Part of a small language model's weights: 12 heads of 32 (3 for keys and values), untied embeddings.
Each number is 128 + 24 x the weight over its row's rms, rounded and kept within 0 to 255. Layers, rows and columns count from 0. Numbers have three digits each. The size before them is the row's rms in percent of the matrix's.

# layer 6 attention query, 384x384, rms 0.0774, rows 15-27,47-59,78-91,110-123, columns 192-287
116:181130120096155167122143096103135129142159137132165176087092145101084104163150135117129162116126139178108180112099115181189119156136103138128141155128138124112115072104059115108109146117120191144131149130134117180139102141122141101100108104156145151122104107158112117150109124137158124122
125:122105139133114117120124134116123110100133120149130109129112138135162124150136094116100154134122076144125095141126161130112141087108068100133125155131157143109092142132130126115135134069148118124147175146097103131150102105109079139091149148148130154164105099109114108133119146104125141081
116:121126143095126124135175140111123139097155151172107100141123139138101113129145111105113080171115134071144137181116155157133098098102125117131147136110075125094095098103141140132180120104121096151114157123126100119103109108098162124139160142141118191139164114159123156142131128127137114152
116:113134151118145118171085128168156123118117171136119128124128122090122113142104127094168131058120127151101164041154110130139138156105130174155160108116135112153133146089111155155138140120099117117158129134134134099140141077152066111181128092138142161112093123140131152127102113160064119115
143:156074144135078124126095154134152152096135132116136128129125165148130106151160110135172134124130123068134170153148134131170111139129128124143164137139094146114104165165149124117140121131116138160122140127098167121067166102127155112155189103140107145122127112146113085154131121121120182107
124:142130147079150127137120108085102108122145101156166140135133110156109101154139125095144107125096128112127128152085168119123134149095145133147159157127139153152091127134149118157122106178098114130128149148157152135135128109106129146121095150150119151140138111128176101172154121131088159116
118:158176154150147113162142136145129125135075160124113137125113105102171145139141094112109105143164132150124109118074104094126120075160177140158125123138103122163102113101114119135115159133137127145109104171118151106105097128111147175107090126145124118137105125119092114113143146167132127133
119:148176069099152128190112132139155152128054170144097113137134119136154145133119107129133132097124120136122107151103077120116143129125166135132115125130154113154086113115137154130156131125093149107094135133103123121110142085123137125156096135154134143100143132136122095099117098143098153135
115:149105130139111146125136136123139099127160098125123129145168143145160102136154129122163131167122136128081140154112178141144121140144117116116127115118098106136128148122148127134154089146129130089098106139116129123119129112134133115163139125093160139125130146127205079117119141121158123133
121:145126129125119121143118079118143142115133119105122156123152147111054134131148154146147137132142115139145089102096086147142177190133140106124091097105130145113118142121152103173128100101168112108115125119112152097106132110144157086082189136161165140120162157118102097130095122136155128122
122:109128098178134127124161120172142107142147116138107079103150155143146188117119166132090083130079155109114086156153135094073107137110093114118154149116147116129134138117129177144118180124130149104100103142115106140128099174115126147105093125068091094152117120124132143122149143124103143158
114:138101127132143128134085143146154118102112183107120154095151166142087179104103128132152151083123151172122102082170081129139138095112107135115170114129116139144138126123129067093116111137134087135144138124098150120139118066113108101184094157103113122125121133122142151159179109126086137119
117:111098179122104133134127140144153116109129143134139138145148173133165121155093144130172098151129122149137148096126154139149157129115116107154158152142127150125154143117134115139121121121133066063129162144100143089106149092178113106144147140096158084157142116123144165128167126122101128126
110:157127175115143157093143103113122112138115137134156178161107150130141088088109096101144083126130153131123120162176133112151116126137095124121133140116061076147117087095151118158112103127107129160109133157077152157126105103104107117097129154156138144151113169142135134167107154131098111168
084:148137120099110168105145130103139157155152098118097098086128157115145170132140102147160110115103163115147135132085099084140203122165100138115105095137121148143123104127163115096143110106162100158106147113107160099107107139130113111130140129106147114143127072104083160134147155111135093130
083:117123110117062140107120143139125160129153121139102124117133135115123160091161120158150122144107121110083101138141164150138118081113109121138137104154090111131150120150136143121174136125137118185103079100100093091109120110093133122110122118129131143139133138112088141128145162160111129099
075:151111116100140098114122132167143118081121105145189161133122134160135124143123168116141172129157136136139174140172112137115140071100159129141162132117096085152128170147122113172132103110175114095165142130149189131130146116177143123109166156113133146131089139153178166112105085117115114104
085:160145123185118128136149097134122182132098147098130131112091147127121142128128160144174100146165176122117113154105145072106102123096105153128149114119166124095143134074166135159125095126126157130130147153119132094098118110150101078142147130136075149126130056110156136143126120126132149113
093:146146118136191121133120148144123173090139142093137131139116111172092149138159157131114143141124105131128067119083146141086121122154154129086176108094120161118137140093127149130084090128163179104131096150129192105120116156166122102137107147108090152124118108143126156153140124117111147106
094:129107168117124111128123141097091125139104105099138138160140089136117146132161139107096121161159146158133092091145142111094159157121136134108178112144098113106109126117094141104122097109133123111122089149126150149163172163160141182097138118078062110129104141154107138130143092117095159162
095:120109133132121160147141096150150144142089142134083119131111087137126129161121148089104111112159075163124148129146118115116116128122134153136138115117129093113098116150131143120121110136149108100103087136159117127147145131107121135148111111094101104150099150118141159155131126117126123139
104:161119133112144117149139156119122182085119119166149181140157084105093131141125099134101184119117127165114104109108147167145168122108150144094119122155136145117129131108151148148144115149118148141101141157090097139173131158202153137084133149137157163082111146114156121146115116100082128139
110:137115171102148128113131136194119140125115210128126140157144091142100080136100064101106137152115148155112147128102108167156135093114088102153098108106131081141175118133127152105085130119127118137103093145141123107145116107110118119173098114116112141147162102088137070159104138148139137167
116:141101105116143160113167126133140104143098109168132095088138135112162112141070174088118176142140142109134118148165168088102131172136142097144145168142166159094063174108155127133134137118161157137156113101108113089135110160107135173095152104122069126143105104143114143165133111150122133136
111:117182156119110095132143116090136164126147133142125146090128139132117111120127134128107113159117133139090142152145147127151133107109144122113126086087122137122131168150098106126124103155130091152095147133117154105111115126133098132165142139100096128155100148135129129172076147132151133137
113:178129099113081131163139129132141134103075153169139155129112133106161157117100122128130120137117124112109098160126134122106120134128104157144131097123124119129118121101113097117183123140120098096136142106114126094133148120155112130100139131105108105109101146119151150124118075108139138066
101:148146084165155102153110131140172082159082143104144159136147149112162108124163136120119117098084125148134141144094128142186141124123123129170113123125121176153107123094130089133095136100114126096106171117137112143130132163161123110127110168139142157120096120148113113163143136147170160103
103:165126118104148124138145139134127113145144134119163141122138086145166163110182105121132117157110128147192088145101156160086120105127134106111103142137143147133036101140126139146147131130134119148114150113161097199131167146128158158104109168088166180118112129145150145135127079139156139107
082:160108108160114152156116137137157156148134128146174082116094145125111132111136113103098106167115083073100099136145115145099136117187146135100115128137095103108123147122115155105099124109134170149149086130123134100159160182142143112162075126150136135136148127114158128124115143113146189123
082:145099126143125125118186102107127130098141117137169159116120161145185125123148125147132120140140098091111072141109098141100153143117156102119103091120146123104137122153157123121121099139140158101117117154143167121132096131131138154104144182133136121143125199103177166116154099124149112150
073:134137143093109105145139175115123122149176166132099094118125144076108124130089143146131078123148147105144139063117154107111156117086146110148129112099138147111103143097128127155106148103090153101055111110131086119148130058098096103150139077119125139085120135110130151163114138118100122107
091:112113125159130142104112129140133154128115095115149112127136132165148100086155175104166166072105145143143104113179110095148126132128155131103148134130122140125110150106153084135133103138129121095171152139117124133084131138195105129125138112107113118137097129128142133120107109125138140092
090:175157119176110142130094120120127111114139088139135119146121127107115136127091158191076130096148167126130134105121131135184100128122107163146141111139086136110136123104129125133129089102155138093156174154121128200156110121073129125199176153122118117134080096143139191129106123101121139131
098:133147130100101082136158128116102072109116168148099162114119105158128118154141111084116141139139101103133089138132179142132149159153131114152101118100135094128081103088143144151129097160126119119126108142074087101173079101110103160136082106142151110143145138131131133103084092102141130093
102:071130148154068120137143136109105159133127138115069095159143119145135112139148138133074146193144142158129127112115146101150118139094150157155180133137111143149115128133110148139151155097111114097099109147105152106083164136093073085183105127098128123128120128150120105123100172122138164161
103:125136121126097129139135113156137142149128142115120146173201165105130150104137116118126140099144104122156125083094117207099103096117164155095111118082123160156145114102167138111108085169124109146115153116162078150141134136184140101099075175139089114125096126135149103159117111156142145134
106:147133141107124113157168108143107124109119153103141113152125127134106077111140131116104179162133118132136093133126116153134117097085102121149101120142145059137175124163109139074127130145164116132106108124125119115106100112141100134148123153128153085146122136088222104093154177094166130111
103:125064147152106095108161115110124157127148105134122124134122142144135137140105108117113122149155138138082112153108157112132122151142158123131134149132154146134146114106142126130118174162131126154112071094117143124132138161127133125103099127148150118122151126144153155163136160154152142099
092:175105107142125126118125140132142103129121106163135134141134108090117140137153109116126127079127140128129095131093135129102082105074125096147119185183123121145097145108099117150130097130130107124088097169129140147112111152090111115152131097124102149157120123150125085143139154110144131100
099:142149127090142089130106096127137165125092120168121106146106128155137110122126134126164146115131119124111074114129129097097154124115201158116109107096107123135131106116148130151178119145143125123087097085119142119107138127172097137137125117182143135123156147104108080108127164129149131096
107:126156112140108124112119142128082107124098129097135178104138103144127125096172096107093162136109140122151182149099116089132162121107179150112140126152100111082146115113130142113081093151129117112094111107155103132110114135161126096119118153124176115104139168147144145158130163140110078135
100:127112098122149135125118112137129143101083151081116092140114128170140169123121155104113130098088127140183126130061130125150167129113146125108113101072090144116103159141120079101132119102140103141135131128137140131115129104133140132155115150113172096145136130127126141151181179103156111157
091:130132148161117144091137116098170111122121140135119167105151162132113139089170149111106108172137093086132140146095119138150135120135120099122137122114138118130117110101137143108106123161183125117133074130164137076160139145148122113083109141130173139144129105172098109070134151150138125149
084:114134154103129136159154109086138152125124086120152098117165168145125085115133161145117165136109158117140166159128105144146109097136110207176154118103104130088110145104123121117125127155139099163125142060151101070092139131144145126149139113132101187123078167141094140125126166138108146118
092:189116095165142096118132194119161101099103149164151131136154066107151107120093163110121111163156125164151117128178156134117163131124141111105142117093132111138143153159112129140066119106169105122141125132121158124142110158137137120142119059145103116141097121128148123123101055139111128116
095:130110125100120135130089129166111124114086106122129107127152162158094136147145113115129141098112152087050110092096117124078133098153145151143126124128147141122112157115127129124160117112161096143112107112114103113173109125153115134132100124164153137118119115127156137118132161080096131127
090:134095162126072162137131169122149097115130079143095123130127146138109101086132152140153115124078124154140116132093117121137118103123128124147063069120131111075141146148136147179129133095143142142134134142161084132159129117105145112124175117145122126110185127164096126193123137079123101146
101:149123154070146133149131123105136138121130140181140120165149111103138148088143179117105129158115142083131116122125116128100100182121118132136118105132125149129107110153095120108167129128138114083146122137138155135148128128136130146109103137107125124171111154107125135142111116113077113139
093:141123119110145104117191066145106142114115159120124128097107116141131150165090144080134169147135157147121094072127082125088114133127131131115126142161103083109071090148140137125145132070132136126125138092135096142139145131108104126097103114149133119150123134125121130148134162118120134109
102:112121137094085149105110105102152112120125142077138124096165089180097132101155115139177122102140105151146158151150121135123211100153134151104105102142063134126110104149145156119156126076157120148100138090129114153140133144134127114106170092141171134136119164149138109152064099113084121136
095:105087130110157125141117132175110103144147107104114161124134126166117152127137116094191123140144129117171151171078195109147107101134121153167154139114145152153120161099171074137091142150119104111137186103127128155126053147157119157147168149163111154152125066094123126087137147097159130134
105:158134092126163130155122143110112178158168120106130153106133150132124153107117113136113119100103043082164124169153139155173111118144144118140131114157151099114090148109155144132096113165144113133127148119114125155158133117127119150100127121157098102122138101104092121122088136076111173135
098:132145126099114090156122123119160115143100126103148122185115162158100081107107162105186107118132128161166110075105129163118182127139136111113127094115142147153126127154148079146136143094125131160105154111098130110102129148175147155120091150081135118132141102136128143173134061118147158161
122:119126130069085144125134126120098116152126122136151159096156094115058064090084115099158118117133145147137133093139143107093118127078131103172152127117143161145134123104078115122139118118097147112159146135148122107132142138131134133121130102112138130126137092154130135116109140129153099130
# layer 6 attention key, 96x384, rms 0.0722, rows 14-27, columns 192-287
118:163126123131100136190145101131135099074128108118099120124142101100137144151145109118128140173161161137151143217159115136110112110119132164141109131118130137150116133150125136062163124137110105129140133153154150130119156136130127159170147119092146087120161142101150172096110103136108147160
116:127136115157133134164160099160130168137121137119080132152149144162118146131142095185156159080118108126107092100093120154105166153156165123144089118126105087123108147124170159105131123133137121142148146156129142163140100101114156117138088076100124137129126135127105143093090141121153161121
076:161144153059130122142136157138105100089145129092134095157147147123134111139164176156087136176113139155109086114138136099177112151185153150094132126148099122119132164121090102103108131122151112148136135160143126143150066165072124151133128122134201155127128124097168114152122098116077138099
078:121185147119170146142123152143095116126140109066137131095163130127139119113136133093096100123145173157113112128112118104170134102149152096104129137163146107135117139137084121089131076127112135176111131113129123125165120094125120162128150121093155143129135094117154086122122160128099120129
081:106104151167125101079156134121149167120118098108101100129080151127101109128126121172122150160135133141160121133092161092084120173113109143121137113152122114074146122144156167147123123115131153132111118098158090141141103125082156108077138154131146128149122142158129131153122130130133124146
094:102094137119099128128127152091123135127106126142142145115109092125093122131121088128114079152121118136142146161053119112079089127078096149122111140105133130102145145084102128166049107154104129118099162109155097148152135126129146089140113137139149140139117075129090095108115144143101082147
102:106125118148119141134120132130148116115127142097098145127134129092141126121077106199108148161163151105133157189137111148120163116165110125115142108148147129094153117153118114121110116125102115130098107160135136157109095086176123108089152113166115100122115071151077129149153164135087130095
108:123113174146122140099133137120102143133141062085123140171111117118122083120126170136154100143079122121152141127145162099134138153115109152154121188113129131083133114158144147134126154113139175138113112094160161170147140145111148119156151090113162119153091143139138083129136113091116146132
113:108125132124099118121119084145158070136130108107167141141094142140145144117134114101152143090132136128128113074126137085175127102107119149146127130138122156116103130200140132189085108115094123116144133126083126144158105115158121108120105130109110125132124148135120127170135099158177145144
119:108109152135140175104155093121133123098140074107141151140106134133144142116150110131139130129134160162156138187082101142099140140155113160125109169148144159132158106128154132126129123103192114139100107119111126170124094098131111089144144123167126095125114160124090127142121115119091106163
110:108110111137134125125145133165155126132152070106135124102138148113189160152093111126138145113113130159115105111146156116117147140121075126173138175147133127093131108120154127149098123141118133160152161167111130118132119106145123118164136118169162101129140115133110110144128163119157123138
121:117122110098127103083137152117123128119199110100166149150152119131117066140102140104112104125116108111162150116162121070112167098082080130127149153118110106164139114158153112138148145107131127093116119127148135115126116121162133128122156113135110131136100123141116128163117128143146149099
122:147155150153138134113190135143110192128172109135157110131097136150129091102133111116100165112118106150122094132114148123119129097120097151115107135129116141102169122095130128147130111153136174108134125127142111102121123131126102166155159131126143114138146108124180162142118116150163134150
119:138132156121109170118122146152171151136137080149107126132113110110142121133125117150096128111124143168111118111142169156146136156114149121104129097054128146109111119137133104150111141137074172139171119096139121162127125113100150126110109128166086131128103165098130154095107073151090148095